Each number is 500 + 50 x the weight over its row's rms, rounded and kept within 0 to 999. Layers, rows and columns count from 0. Numbers have three digits each. The size before them is the row's rms in percent of the matrix's.

# layer 8 MLP down, 160x640, rms 0.029, rows 77-159, columns 512-639
108:624552488463456552420451571582550511463483543458474552430496534521467335523502494510386497454503534537522523501445554550503441406462482498452430506531523580466415517509544584538561479488476603505576505577483440442476509491481513496521619592521569549478538401491544492525436524503515528558579443545540557443496584448491460485494526513454479527475572517500440466513541515505530545408503
100:495470527478484438481541476555537560467456494553540472493471497466538455473520558472597374444436449560440507513489485462490537469519518528422387404465572547556547507445420618477485469532470449486461609463503432451441546609524430520455459597533423519418538520455527508476611550501582468491483475552490508458556527485457452470430448392479512505533535489450514392467531450397505449501447
113:523490498405403526543507537501465556546518501438450508517397522550483498476473553396482421551547472462452493466610436545509521526478465504492494482508469520407464456477469554572514526540559550401485478540514442472530468424472524474479477483570505590487417469441520498552520455533445502517431460522481507469509476530641575422544484496443593512382512464486461544436534594527410530555524
099:416573541443477519356595477510636413541555512511390545515490503580552494458432442498504567510520489452513547432541499467436467465521545630542547451424484620454429503428495522462572483523500549569481490554474423376525442528504440436484479504575412472531518530464504508455467503563448472517536528550572574471525503520512511547472437492376427530384575509415525563421571464563441501522412
088:451577521563476494536435442496511524454531535465562586444484520552575479478432481631456488434485401503496527491493519502451487475406422562418560404467491593578505483411505508459532505474530475529520463428466540541554514560495474485472556496481563546480524422531542452476574593486522454495467556527509460555534572411483500404566473457519432563500511549447550565465561464505570416413453
090:395589485488467447501509548454448470451575461442531501456544521504574469469547552559391604579512496459480491476474461510307421473489470593545535545430478512519533442515393486520510394463554493525458505563491487521613536541503585426513399596426588473526501461470492505481495522429502569523501565527527435479468488406473550469572565564521482398517435544506384471364474509478461476485596
099:415558547510349540542468572543550507498591557499543511440580480501546455507474589457471458579541476525581571547542553460540518562470553412527449503572465524521521522531510434565536553423520504524472424536523506496524484497479514475403429546497507392536478420523385565582553635555497511506594486558504492494477493473476494503542493498509588502491488537510433486621546552512553501522495
103:433520566514514485513468511500462477495481546489612534504459510474482435448620480535524514446532517466416546503432503512501500531489424494496504558502512603484470446467368529519441540553437404540519545432491400508464485501492549516442502503480557478496498486476474566503421523460417514487460493422466592500492540404485466560569604412502542487484498520619549453550495542533400477524473
094:497479500536557486516507502499598491461488449505443384506436539546560580419524463531476435480427477465514518550525485449581585488497518522620525536504535554399509512443550512483459522548482466457500531516508449509632462403447436555447468471556485431432512489519493489532613473467462514561524466426473489489520474432535584538513556565545566462424451509541527481518521572344452560531461
098:384546601506500482538478551502455455507477459479473523523488460486531413505506550508510508487511476447521488422440493451554469491559505547498512402479431595491471469556418439564490561511480438468528461547484535523474507451524527524572498347486447405522536401526593486596584538499575463562492494442564523525534503549532500447401468568598389465452571450441543550547479483421558558399468
102:466488522543449460492417456498541402536428534525441485464513487453496620572434504593504501494507537504492515457421501430437507506521527496571477485529508458527449563543469485489511520536537400460518587533473460532521519468506618389466536491491567506552480545570559513617559486516444477462571496389514469560420515468516442569516509534456517463412573522485486430471503541530460424543486
098:540480483547530559509482416504502425447570558520512458442480492490472475453396551544511405513481582527529507382522500501425555424473471513566462495531565494495419581508368509539463623483485452494611601516465430610465473627526549471462527530466477530470510439566489426499436473511458459481529435499409464551430462463500495516520514630542541402498343469402550501472491435559475504498459
097:481489484495376485514540554571532474403578542507499438513493446498498512406531435457544525432496533449495472479486490541452540579541554574520544457544460563566423551541548505491522411458426547508500534548471410571495504472544457480525641472440536569496558562534400453493476453491533528543510458478482592508485447493523466574465593519378473561403478481443490502607419567540459483449552
093:496464492506491405508461597514501484495513520499512500528541452500531527482370476540475408454529485456558449578520463508511419463541604547589496512527473516458583569504472473462433410571542512588418534482466558521566503507556478430554466555448473490413485431383520545451482532517522467482454548519454492499542462566502519407564432501575462501454496501482520505512517540483566484543456
093:513456599495410420540477452499399493499541536417503472464488511644450529558488552594536493511506427466498508489522421459513518534499627467582503472581473472523518454461403485448512538480490563443490530485466579493563480557497485547457485483504482460467477523489528395570530548444500520559567479436549540515530494578559475381422528600548556482509498570518462512483428395476506496367560
100:531474529497463582510576450467457498492522557516532482458536576532419485478503454386488487552529446498502464564465503462433496475558479401531522485559501487489607568469484446508508426464415516506551491539456414509485524503472574547422460416512524490526500452544478434470359576454486473469549466413407464454441601506540466405525483440425561410474481596555577460480472458526436569549499
098:509480347542470554503524533521439518507518478466418485479480481489447519489414449482453530510556431519474546460614437435584495608471526493540530563506423497422480419379481528519468561489500549485493534450450549500482460468546453485464399469444516447558470482494495567449584459464475495540462457467547567496481449522489505536527462480466603541529480420488478499581513573472570594527495
094:523487454522441481493423555528465396541405460480429493455543506522561414472360496488514549519433569538465502475509467508526507512528510429453486413506554554633557607465516476443521489595488493543426617499444444525468441472489538488499672495507561509462484582446517487454513556498416384512549499535440464435457479658415467510553573508397535426500703483566479452521555541527429415429462
097:555486519498468593576441557520498479511493480434547516471546518501534445487496457595494523526473490358468520512446485508452600559443486527504531572660425496503456469463508570442470596561415523569544465562485522486590512387482459520425519469544545483510364529371525405517422465507539543492477494485470528446445533570539405578613467400465515565432514475611498480547444581591559480476480
098:504478508470490452522496449423490569493519480455546450535515435485492545488525421504455586492554483526609568556541527427575519441593440453479555470462546496473534511482446425538532519510522567509539438527484528599485516510481549446470390541467426525434429423562484459395395546478450519511459572535508465479465475479602514488500466573475484504541470557479479494584533445484430433465423
098:576467494458510539483503573555552501516418563510597501458498489504466438523508495607545474481520515546540481588456501351528439441522517500477532528531478502480456480444537490506539420472496534467555514474459488494495442530506489571600546482464478421575491457543591523624470471487574549485603413539436551473541541507443478504624525559488613445472453497565435509493490586576524466511467
090:626469347487494519424537496507583492484506537491539494521477502496516498478500516445523430483427479621496503491542470549459502566371477534457518574462513507506552499320421570487516478434490464533554485517532420448525496466404507475475509359473551509576565511500474468385524497499383470444527428470473514480495463453475526537445560478588544438496626530540493460539504491534531502520485
096:514459535447478540513474440440493530464471493525541544532491488440349490532503633549612442453497477453464544420466441521482484429507434537593462466554478557518525424531581521455485499480612520499509479480446505424557516512492435476382496574499498552536507487524517508469525417504548502490427509497472622500426477544503499430443401592494552580586466403463534479573423504509385421564505
112:537532494545442621600423520433512510452482520541369533529474515575535483531541450457530509593436556421463499516565455514590523495497476475520642412515505526487536487420485518567544573630428601459491486624525494448420539576484510567496488491639520528502574420420457539549502431437507491491510538488480506530488478507446575476460544508410478438471569527440479410490507500482424588484520
094:518533467589401451478520491512544507467486414491434523486438530475520432512502547532524462454495573468486529562524529534490460478493448551504462546541606587429481457543592489505450518559477636491471563512527464547507455434439537533586493538451426558440532409495435524485506487493485391475524488503477519465527437478466571483509537502569467569420420521523493467456515597463433532523521
094:557469483566514461563531559587532562486537572421567480515498400521479410476551527517582587513497483366572534479516508483530450496459476525472538464545525422564399437535640470479503487501502526530518552435501424454490493486527506394545393475460441388504552501533463469328477545431561442472396468561503532473478512576471571520594511533539574558533431473522581482599566591437497427641565
092:385475509431461499455524442457556435380587443496476479498472465488523491454520459554515515542534481516490500540503484426445509464473520420531515534466498479529517477400546551536417498518446463556520508584482605548507510511530504436499464528473517491510578563532573541510569541567500487448491450539516568526467539418479510596602458467445472462595497512477496543609571593602409445533553
096:404516543509470434531598412451410561411472472533474457425443450512556666527480531411484366398480494433486477616573485517445537460578421553428482473556600428603448482391460473530433518556536514471486424507547434466543515513538499475451401526543452475480521485530475531595490541539523464543493480452484480467501418590512517467476428542469491523516575415419553533647597436415533442538548
096:432555504517527522432535445453545462505500486575435464520464534495545580429500397494592392491490630486447490441558499501538600369445492434393468513551492528522461491456451431500563487499425537479478374447516417594487511456561570491504543499500551479459478484529452508614481416485496596505492503489492492483528456436441460539495552464515491486451562582585465461599482493589390564424442
098:515440514468513553483493494513550480512523499488418554485477478495374378496561512522489479500515478516497449533455502495512528527458481546487567563479457425552581466404512476466511615465558515490512553398530489565553535467416470559424547439510473499453478468526593514527564520606549544528412506539565511580495485535534410429461568562449449517418384438463481494481505620653425471462441
102:395513415456508493570541468487375498440482523514531347544464463432520539522512541579500536593572483476531506481522444517465474478501536616514424489540535513407580418464458514512435536389535533502495452459502503427531507471450436481475472532447491458504447431521493539513556524459409461451559541478588490530431487565431460558450449479541579530528449467534556468538540512536477565470456
095:541456568542489443560437523589556489608522438492480581515532527466491436565487511471496616504430580511577550538582517525535456593444460524485524590496423469504573516560580545557580578537463527510553437477566569422405514517465507521486548523491485503478551533511519531473525558510510563515647520593505503520510553537510461491603546409553588516446491553513448468518539480457589557519508
106:540457553524433461471585395608573520479440513507485437558450487442414488413373579501504478468469477567552572463593457502508439458500508497581540536488430583579616383544495471558453512446525495472542465503443474625528504546555522545459491524571530497519433552512531417547490474568492462507409542519435561448490526544552549478472459558391583543528516424498472403424491518564476457538501
089:558545448440451538471357406509541490544548500563512527509526480508521514501491427502484590561552508535504459541501445524451504539459553555495575508544486454497553476494520504506531554563499515471435540536488548534370478580443552453472454543559530485554439493489546526523459409417466603475539552569391398457455453512410495553562492454465537454437472505492514446490547549476532472428495
094:346415430399533570469500653507540557494498540487514557454476466502535524483593498550604534453550603549597465534440450473477513501447474544461542630511597455472470523528485502492500617478425511518430516538407459509503533513493546500432496654538466463447514510503447528432369533501471533505502560485504477486545474475439526488463424536432483507500467491509535474560450421532425533456652
096:476478488437421609426455430490564499551516481505496438399511635450488404489530546535390492506525532554475488545473534364507517457489493433410543451405395527515472474526641500546532667451469559567509431473511624562517488495487447547452522452531553487620441518569478444584383501531534631493446478442520463496502582525506500491493433539468504502574399522499568524404493597459390490479417
098:503427557498541502596480642456507508530525471597415599519473513549465533491434453604474511524423573575491528441478500483465430481481486487617404519493533571510584536541472527442466474546536505447469486593496408404531472535507498519505536432494494559445434412536511427514523459522445449546489621607453519547514488659471577445552424490524532528398499464503509545454494499486531541517607
090:541498467449546534483539556446399402491482520448483402495501412529524425460557539594442455517444484543550579513512507541457497473469490553512504560441554553502537463512562501514524498530533537538483466480444442427377478543505495512397550535448478378466621508632515589462432523513352549496529555523468497464551411472454542565545492523472501533501524417524557535417577421438538529502501
093:535446560554463484504541402466384409562482425550541430460452522600436576420421461531455521474468512404402465444477498533534493359429434502377539455508467523536591425503346452533465398499532433499560428472525481537500525464518506475481536532450588588496562545492507484503532538421520510473516515445451555468577543483577546395515529509378351514613582487470488561459473491498601475414498
099:502503513559528391417488442488428555552526537443529521400586539508455569502492527384528495510498471498502534579607563434488496558436473482533458538559459459663456492501563530544556545449403473471523511462441473529507435497465568470513485515468470495558560624491489521464531482460511612453623390524563508446412504579440486541466475441434457492426510545581536490611613548438470610560498
093:524555479581548493589559579550504534579557500555458521510464532482484534488444552477469481488552503437474516489512516469557492424508431475568444623478555489584538522445580572571561483537466525500542503435416542561558515490524390513574502420459467416571476527475553531481426487472531435486533435600519477455458454516373441333462472602494513565515538464454448517580556399494385515506509
101:546485534552460497405491463498468504592473517403523479497431481570512503453611466497684571524531545535501459495616507447511509460466531469497529489525522507463593472400580504430577481588558451538518502530507420470491463478447580503532541499480577495552517472498461501642527562461519549497480486512495480417480525458429549505532595550510453572498617599535589511579472469490462560567425
100:517449561569499460451489561521586390453443448481487533485495535472503448482551412543484574503468402450573487497490396355546517553459469519514396487460500507485475465553525541542438637522507551470557444480508530469598449496486461420465524454476529392501476505445483540412488533403486489450572438577552448425457454597431461554521443437469568485507479581510501486412560503451477516420512
102:504439568596581432454460449465458508446544533491484527503407562503531528476570486550475478497512538537544509517512482420511412465599494538465540413446500498508553550511519488467465485519481478536550579472456455489527505542510483496499540456563586455543574581543518490458498529544517525509527499442425525529455489575461551356571511510482487443445524569564496500620496565459557503441450
099:463451469477492509566540522461385471514471464589530541451518501513544443510528537475504505533530497447520522515546512491392593491503517553491487470479579573511490441428558471419564517518520416462468556454430523520532527433502462492444470382560484498533441522555446528456566517454481495527555489383555473494508525455567576476482424346499486505550456504528512603514501481484481519507543
098:479386594479484484496553459455543449532417510544516515551456476526426490440453458524460440525552485489575478468402450457395515569492469505567465435445564477422396497452427503517452492494553419476555484546509478463533526441533406544539481539576457492540468496492450473487511446457399476520471438484575534525517477428393502475457456409477557430468453545510565543385437402488474512592551
108:542451581455430565427431507557551372535551463425564423485557564559603494584552444480445488552557457616445462545434461420472505556444482528546487393578468577629420476461545501496474517465446491546504528525509476485583524562434563499534561542498514523518481452407461538488405494449530468485478528479470534536514539517427461521503534488537482405501442568516489440447520425474553576502491
101:443501551395482446454554495464511527513534568478529416537502490493493439562530504521528517470488460434499559390583476492529497451530434457531540489581469490478511467481506495537502552497539495471491461474463513531504461447507466465472427521525457398494571492536552510421491467481538505579485508547541477500480478522439525451490594510476551489517490518427599489532416553580384571386485
098:544473566564498510474465440503530557489460493473513539545455554498401512501467457437480484509544505477462518498547451596398553444543431537430542468508625445482450473507535551506515548541478525508463397511538446475476506483499542487465411608577528537534450540466555474523570514331421607495601486467508455441489533514465493495567556463469518585492573505566554504391582396478559459443462
103:481490545471568430459522567514519456571525542511453530485498425588539436440422529563549571511462459527561527494474461477426477485488518458434490436391435471513465562489537450507503464572501479508503616527472634441524516500483526566452569527416510460614519455504455544449482473415589560529547511436553521595516502388479495615397539570527391531427492481493490533540553506520458471528558
092:466505480454541490531595535492484498499516494533539466536419471449493520466557481494577496568531513456490466473495495445544491546537397419550545515585511479475478536383433544488484527505482444431518464549497516446523491518503399554547555439470467496481397516488563463540441529537473479531522518473471510402480568469463456464456495532470532569532470460458428545529507552541528507539470
105:479501497533457472540501546453475467500424492516453501444474520462497479508484454460545433500469484484490529512437440447508465454510473507511514626472475510558532464443449539451564508580452478504428427465580413614464499541484503434475543485506522411476500472510394538477536507420450627462516489467552526510466515484516460540543478509496490467514589504484554553475475521586460444513516
092:521444502542485462521518476531472518467571542550549494492526505507422536554503559453440397499472466567543405530543539536424526429464501483448485497559523533551473384440463487482500390509515533478598599459551463529459496516505506475515418477520452527493445435458524454508538504587520551561529514564436554503518408539510420512564490609511565488487546546441524476609502565429500500471456
104:565500510488654525479545543526564555594484486526523541509516520573524565498483592575446485470379385486444512487561484643535501484485422488434611484595495524359422561438446521567488616478614565530608453498547464568540544516462477463538422484603480482613566567476480509526494490486554453472423526452498503432471516578502520482583494463452500513475511552583519453492543445553530385484572
105:437506610497492570418421461510549492434534448627538475487466462448536528532536562481515475452544499492455504443491623483483473509623489586497444537513436518444471480424548531414423500524602607502479533545482503519553551512526420493576493517558463526516503475518436547543590457563570470539484460523556640420571497476466542538496507496524572508584530456476498507521543608456532383634467
149:581434511406430418475529489563472474535510478513552504531540441425457494494443527522500471498447525518368511543399487428485456487542562586548543521412494478522452480474507548504476422475467490600507492527471456491557495469518504541523590414442423566611451495459474554498457423628560510496493480448389498494579442453493480593490580619529494547530515428544537442502458532490464491514535
088:513527533589573557461418504488577459512514406501484396581476530445444450552583459497395507504461611508502446523504523505531592420483415455576468495576501560509400522517476566493471471558529511436438601533525521615496501549508470470477564393528518516434442522357560494427525459577529460489540514472531469472467530589511504486495504442462398448502570499509425470467445475499403571393595
100:368439472427544587584520452409530594513464443479506443483590561493500491535441519553577519529460565558457483448502552507489502497478402452527447601423545484495561516507596686525504399522432508543461436471532519569504520500456440552534532549496487466516491515557432520519469545503479488546510517468496502477513525453450543489458410294470498467541466424560532587436416552567492494542529
094:505511490491548536499462452518444558477532498403454455415515555510523451520450473590466408536553417399534518500554513531505495515410644553398554555519413429474414509474528444522481580564457591435495591435526557535551501391478539564553480474588510474505454549448515417548445551530507482497467423465472516532557588481450548447444535393468405467553425498486530503467509526537498506507534
097:519497442547460484465381488529494487523440468529514495504450437580445500463489465622499546474524491500529560441414470471427512498479479533542488467533608514512452488485470498454554511494492450570507490406447413464460496511511470628470469426645571499482436439537502548518520540510527536553472465495510507500572455495508569520561415481514525551394446502478529590410589430400542486433467
101:518531482588608465508464591480516455392483471486461488550551447466508506506525464512519471466411462544518482555415454547458446537503492570486443389462540385496540537494527573492497579516570560512598437533513531608554522527547424513492513565488461515572464533539513437460538532524440447445480442517513447593501511472489511572474489513586463497520568473494459536506435453497486452554532
109:491459465459506461435444487453522442494527554547482471480510482555502422507494419570494510479505515539493489558461487466465551474538521497525480542526521583548418494525481371465466463462588500567481468453527473476518453493488480493492653427520480540420534429420453492514521603492521538558567511375558495487558538465497543523476466464527473450533521554528582488427504434552477456504607
110:555535487452435506390621582442490572439393484473409499472536521480460595459516507553572593486507472500563513548558476494431505540528449480515572638482505438453567478419482534534485474463605675461519489355519456496547484483460452501436446521503547426505477495503456525582651467499563512482634442494670505518451501633539446491545514573471483528495511554557458465439507430452446468477583
097:455505481486520566537446491458520395487544542461503508502569473480573422458488463580479542498497606407578458533443505466541498466445483480536565532504514459544526471436479512529586506488470532480547613478529512400492481390548470469517557439382564463621489485556462499416505529471527471452503554509508505533456451424628515415481492537504491513558490513481471464477569586476447529501481
112:486535480478499449465572485524483458450581551445416515475475462459521415485539414586419518429503480505408522519487483478563518562540557481439480568523361519509555531433514390511474530463435480582506483547522499483511422471510461483602571503494567471582598500514501628572508487428527540458518538504486553385431462463495489512547468502552467526580471522543555552479521507523445501539525
090:453556497476470469476521493491574456431550570471514451513446455561425548492538575468410443459506450545460483520491526460408449551514469508570445422511537501482559423679461472466491500418517532497531459590519524569545480428486418523465567512430531485448447611474531565505502564502481475463497510564533426497452466505580439583607416533444503467490457537476517517413524540426520468514478
098:441464494504420514539486507433478508570480407427416430516510554544453463532443558640441461575462465553513495598494528579495470451524439473524467462552452450498411485510464464547536559509580439526575548480485495559552512446410527493468498430572524495533547460624457494546468608503457562487527649494514578523491486443535517374488532484499468521489579510556474427458513383526588553497552
089:461485446482443492472518419465489487521510465438425449541491457472511538507551495463464508481499457491534493500442518450376476523612509436528510552560495538446573414552600423510518537491444433509480528466525444462464490465491575420462451458493562487558576411485471459538494511448456464487419472518575548520577610393459609471443570571557502438471590516531464540455503448534513504530513
098:536458513442549434482550447419469476489470546494518522453538600517441476489530531589411555513587518504484541408430505488462447468494511486547514490432548528529482471559416512498554523520538514398449504445504501502514482589505430633474481476473441569410434528571466383562536537510498484521483547481499530500442508414403450491485519494482482517531561444428522450486394411450599523521445
096:484496538506516530567457492517551516471456455493477466453511485485504315470556405572494571537538545410421490493482471431457529542553529409532544472515510392623498500423542454594476545557422405522483552451479610572442526465443498560474470447542571451529532510401475514537526496503571530509541619482552480509516476540492436520533574339546551445515528499529403468452521577518417550505480
091:498474503579526508495447448533533520570514424428404425529537536486567437448491416514454499497531494466466498418580507554471495441482572410451539402417463464511476532492474557489477575487473551500518489586520545533559523404523552477559319581479514513457503494506543549498517541551486440491423491452527490456515508546540448487513544560492493410613503483473460503466532558464614514530411
106:627583546540543505513452586486416427429547433402397461542496520556530607520563399544539494481488480510476436504504477452669492576474431467505516516565552470530537520490508493512567425590402520528462452494469443548437493416502556453517496559471524573585436412516548492525531456429508580445498470480478521515455558563551495415385452445489546399571384447560436520462477460504515478439372
103:551428537560513424461476449510527449516423439550484428501477527441522566474501500407548564502557448455498497522435591511528513457526483453526478593417512526566487528561602439513485444522465488495487515495520487642464518515486564492552464460523463507492475544532496624441409529535514482471499398515432525467541490555440425562493433550476501498546559500497506512493414463519551414476471
095:584484451446549532457437488528582458562502534506496582399568600505491429554570465449626453503523426563577540484421497559411557590437477470450557488531552460489401485465605473464517575484487471509458520550485460413501514473462434466544458458458551461523447556478507486471590542528528556509519471509484536459502592455575492514578556449540502538498537540555420397493462552406571452499522
088:472488449469384505512562590513476427445431441566493507479572412532601594484490503538405539434528502389525433543538443458439416525531542550601467583470415458472480596465506500468470589581447435500467476690521500399412518485504571509539493545469467467572527413445509444376558495530515462538549496469524504540576570414569501525516596488501461595489322495396460485512570502523448460536564
097:560491462516570511436470390556499567603587482465624505453483448513491441494481600693500416505534465544549539549549465464538552524493487482449467443539545542428498474482569435536453506529526464495504354484485538541544485537463437557578548458461530489506468562467593576480564548542386456504460499401417456518487531429549497460609537442426454442538512481501476539459560399451431508392550
107:534576424595434523501547609527490472394511448458536574502421502522517529511491569492468489392610537452502547491587442553406460436475417455424502572459483442512536449508551553507594529454474568439576515420514463522455448506474497499456395601468501429514392574622503503513516437555510524491502549475587483477431506447411521477536501579496468546481500529527479512502437459408448484418481
104:524655459523556489496423526489526535506531529523480605516560520506542519470527543519397525470482377511571552457487513540557496489467445429484497574538537510455566516489450531488446463456503498547565490534476507519450530462445490507489591634490605415542535426506544531511506436483446540521537506538434525487493554492575458537450581600576522580474505502537513466472403442469534538389534
118:480560526512506585458480522537525470556530468598543468534594480605507471446582423481499457543497554497612488475504525570497507522529478519506423446497462547518606538514581512417414502498478403588487475430556425534516528514610555446558480418467403499574530512510512537458551505408536519534444545523466571547478488530455499417440494464524539479483531495548481559532420478529530428513490
096:510428507483528434426481561507606493411497512502552577522435500495543535444425549549452439503535417449452526506529498574499403467440408540536582518482471514422584533493483414483568512432455579459446404476526477480462548521488465523519616498512519446455480480477506545480388490559509467516521519483465517456497495512564471585396511596506422466475541567621518551571504429549446456470506
095:531509416529498514537472517552347544483442487495594568426442509666507484438472495526478568526500531474541525456444431478490471476410493479575532529534518577570463414484515483510613542482418443530576451551516456506459498452529548481467479449615511423502514545549470483520458505542428542471525486528483524485463450578506532590521593452371515563463431452410528478550513490563513526470485
102:473478355465537473456531553534479588454527534482501467483455434518497525467457549450465503492546470546484430533586484470460475477478553522518525503442473461509472372490474517546453435463475485507505546420530468537476569393542474513576519481469554563546416546494461486574475483514468462512550563439505537493558540454566495514439460571422471494462466536590552520393518372538504466538491
097:495529520370541431481545461411493446487547449540489560487534530537580532453473589474460556507499496443596518517566538581442508485451491452475519513471499466495535508425390502533549528351578448510465473398524463565558431567488454555399404696459516469542534540548513572467549505517498501516560480433447551474425540501495567459539511508515480481543416499529502522514502492538486568463511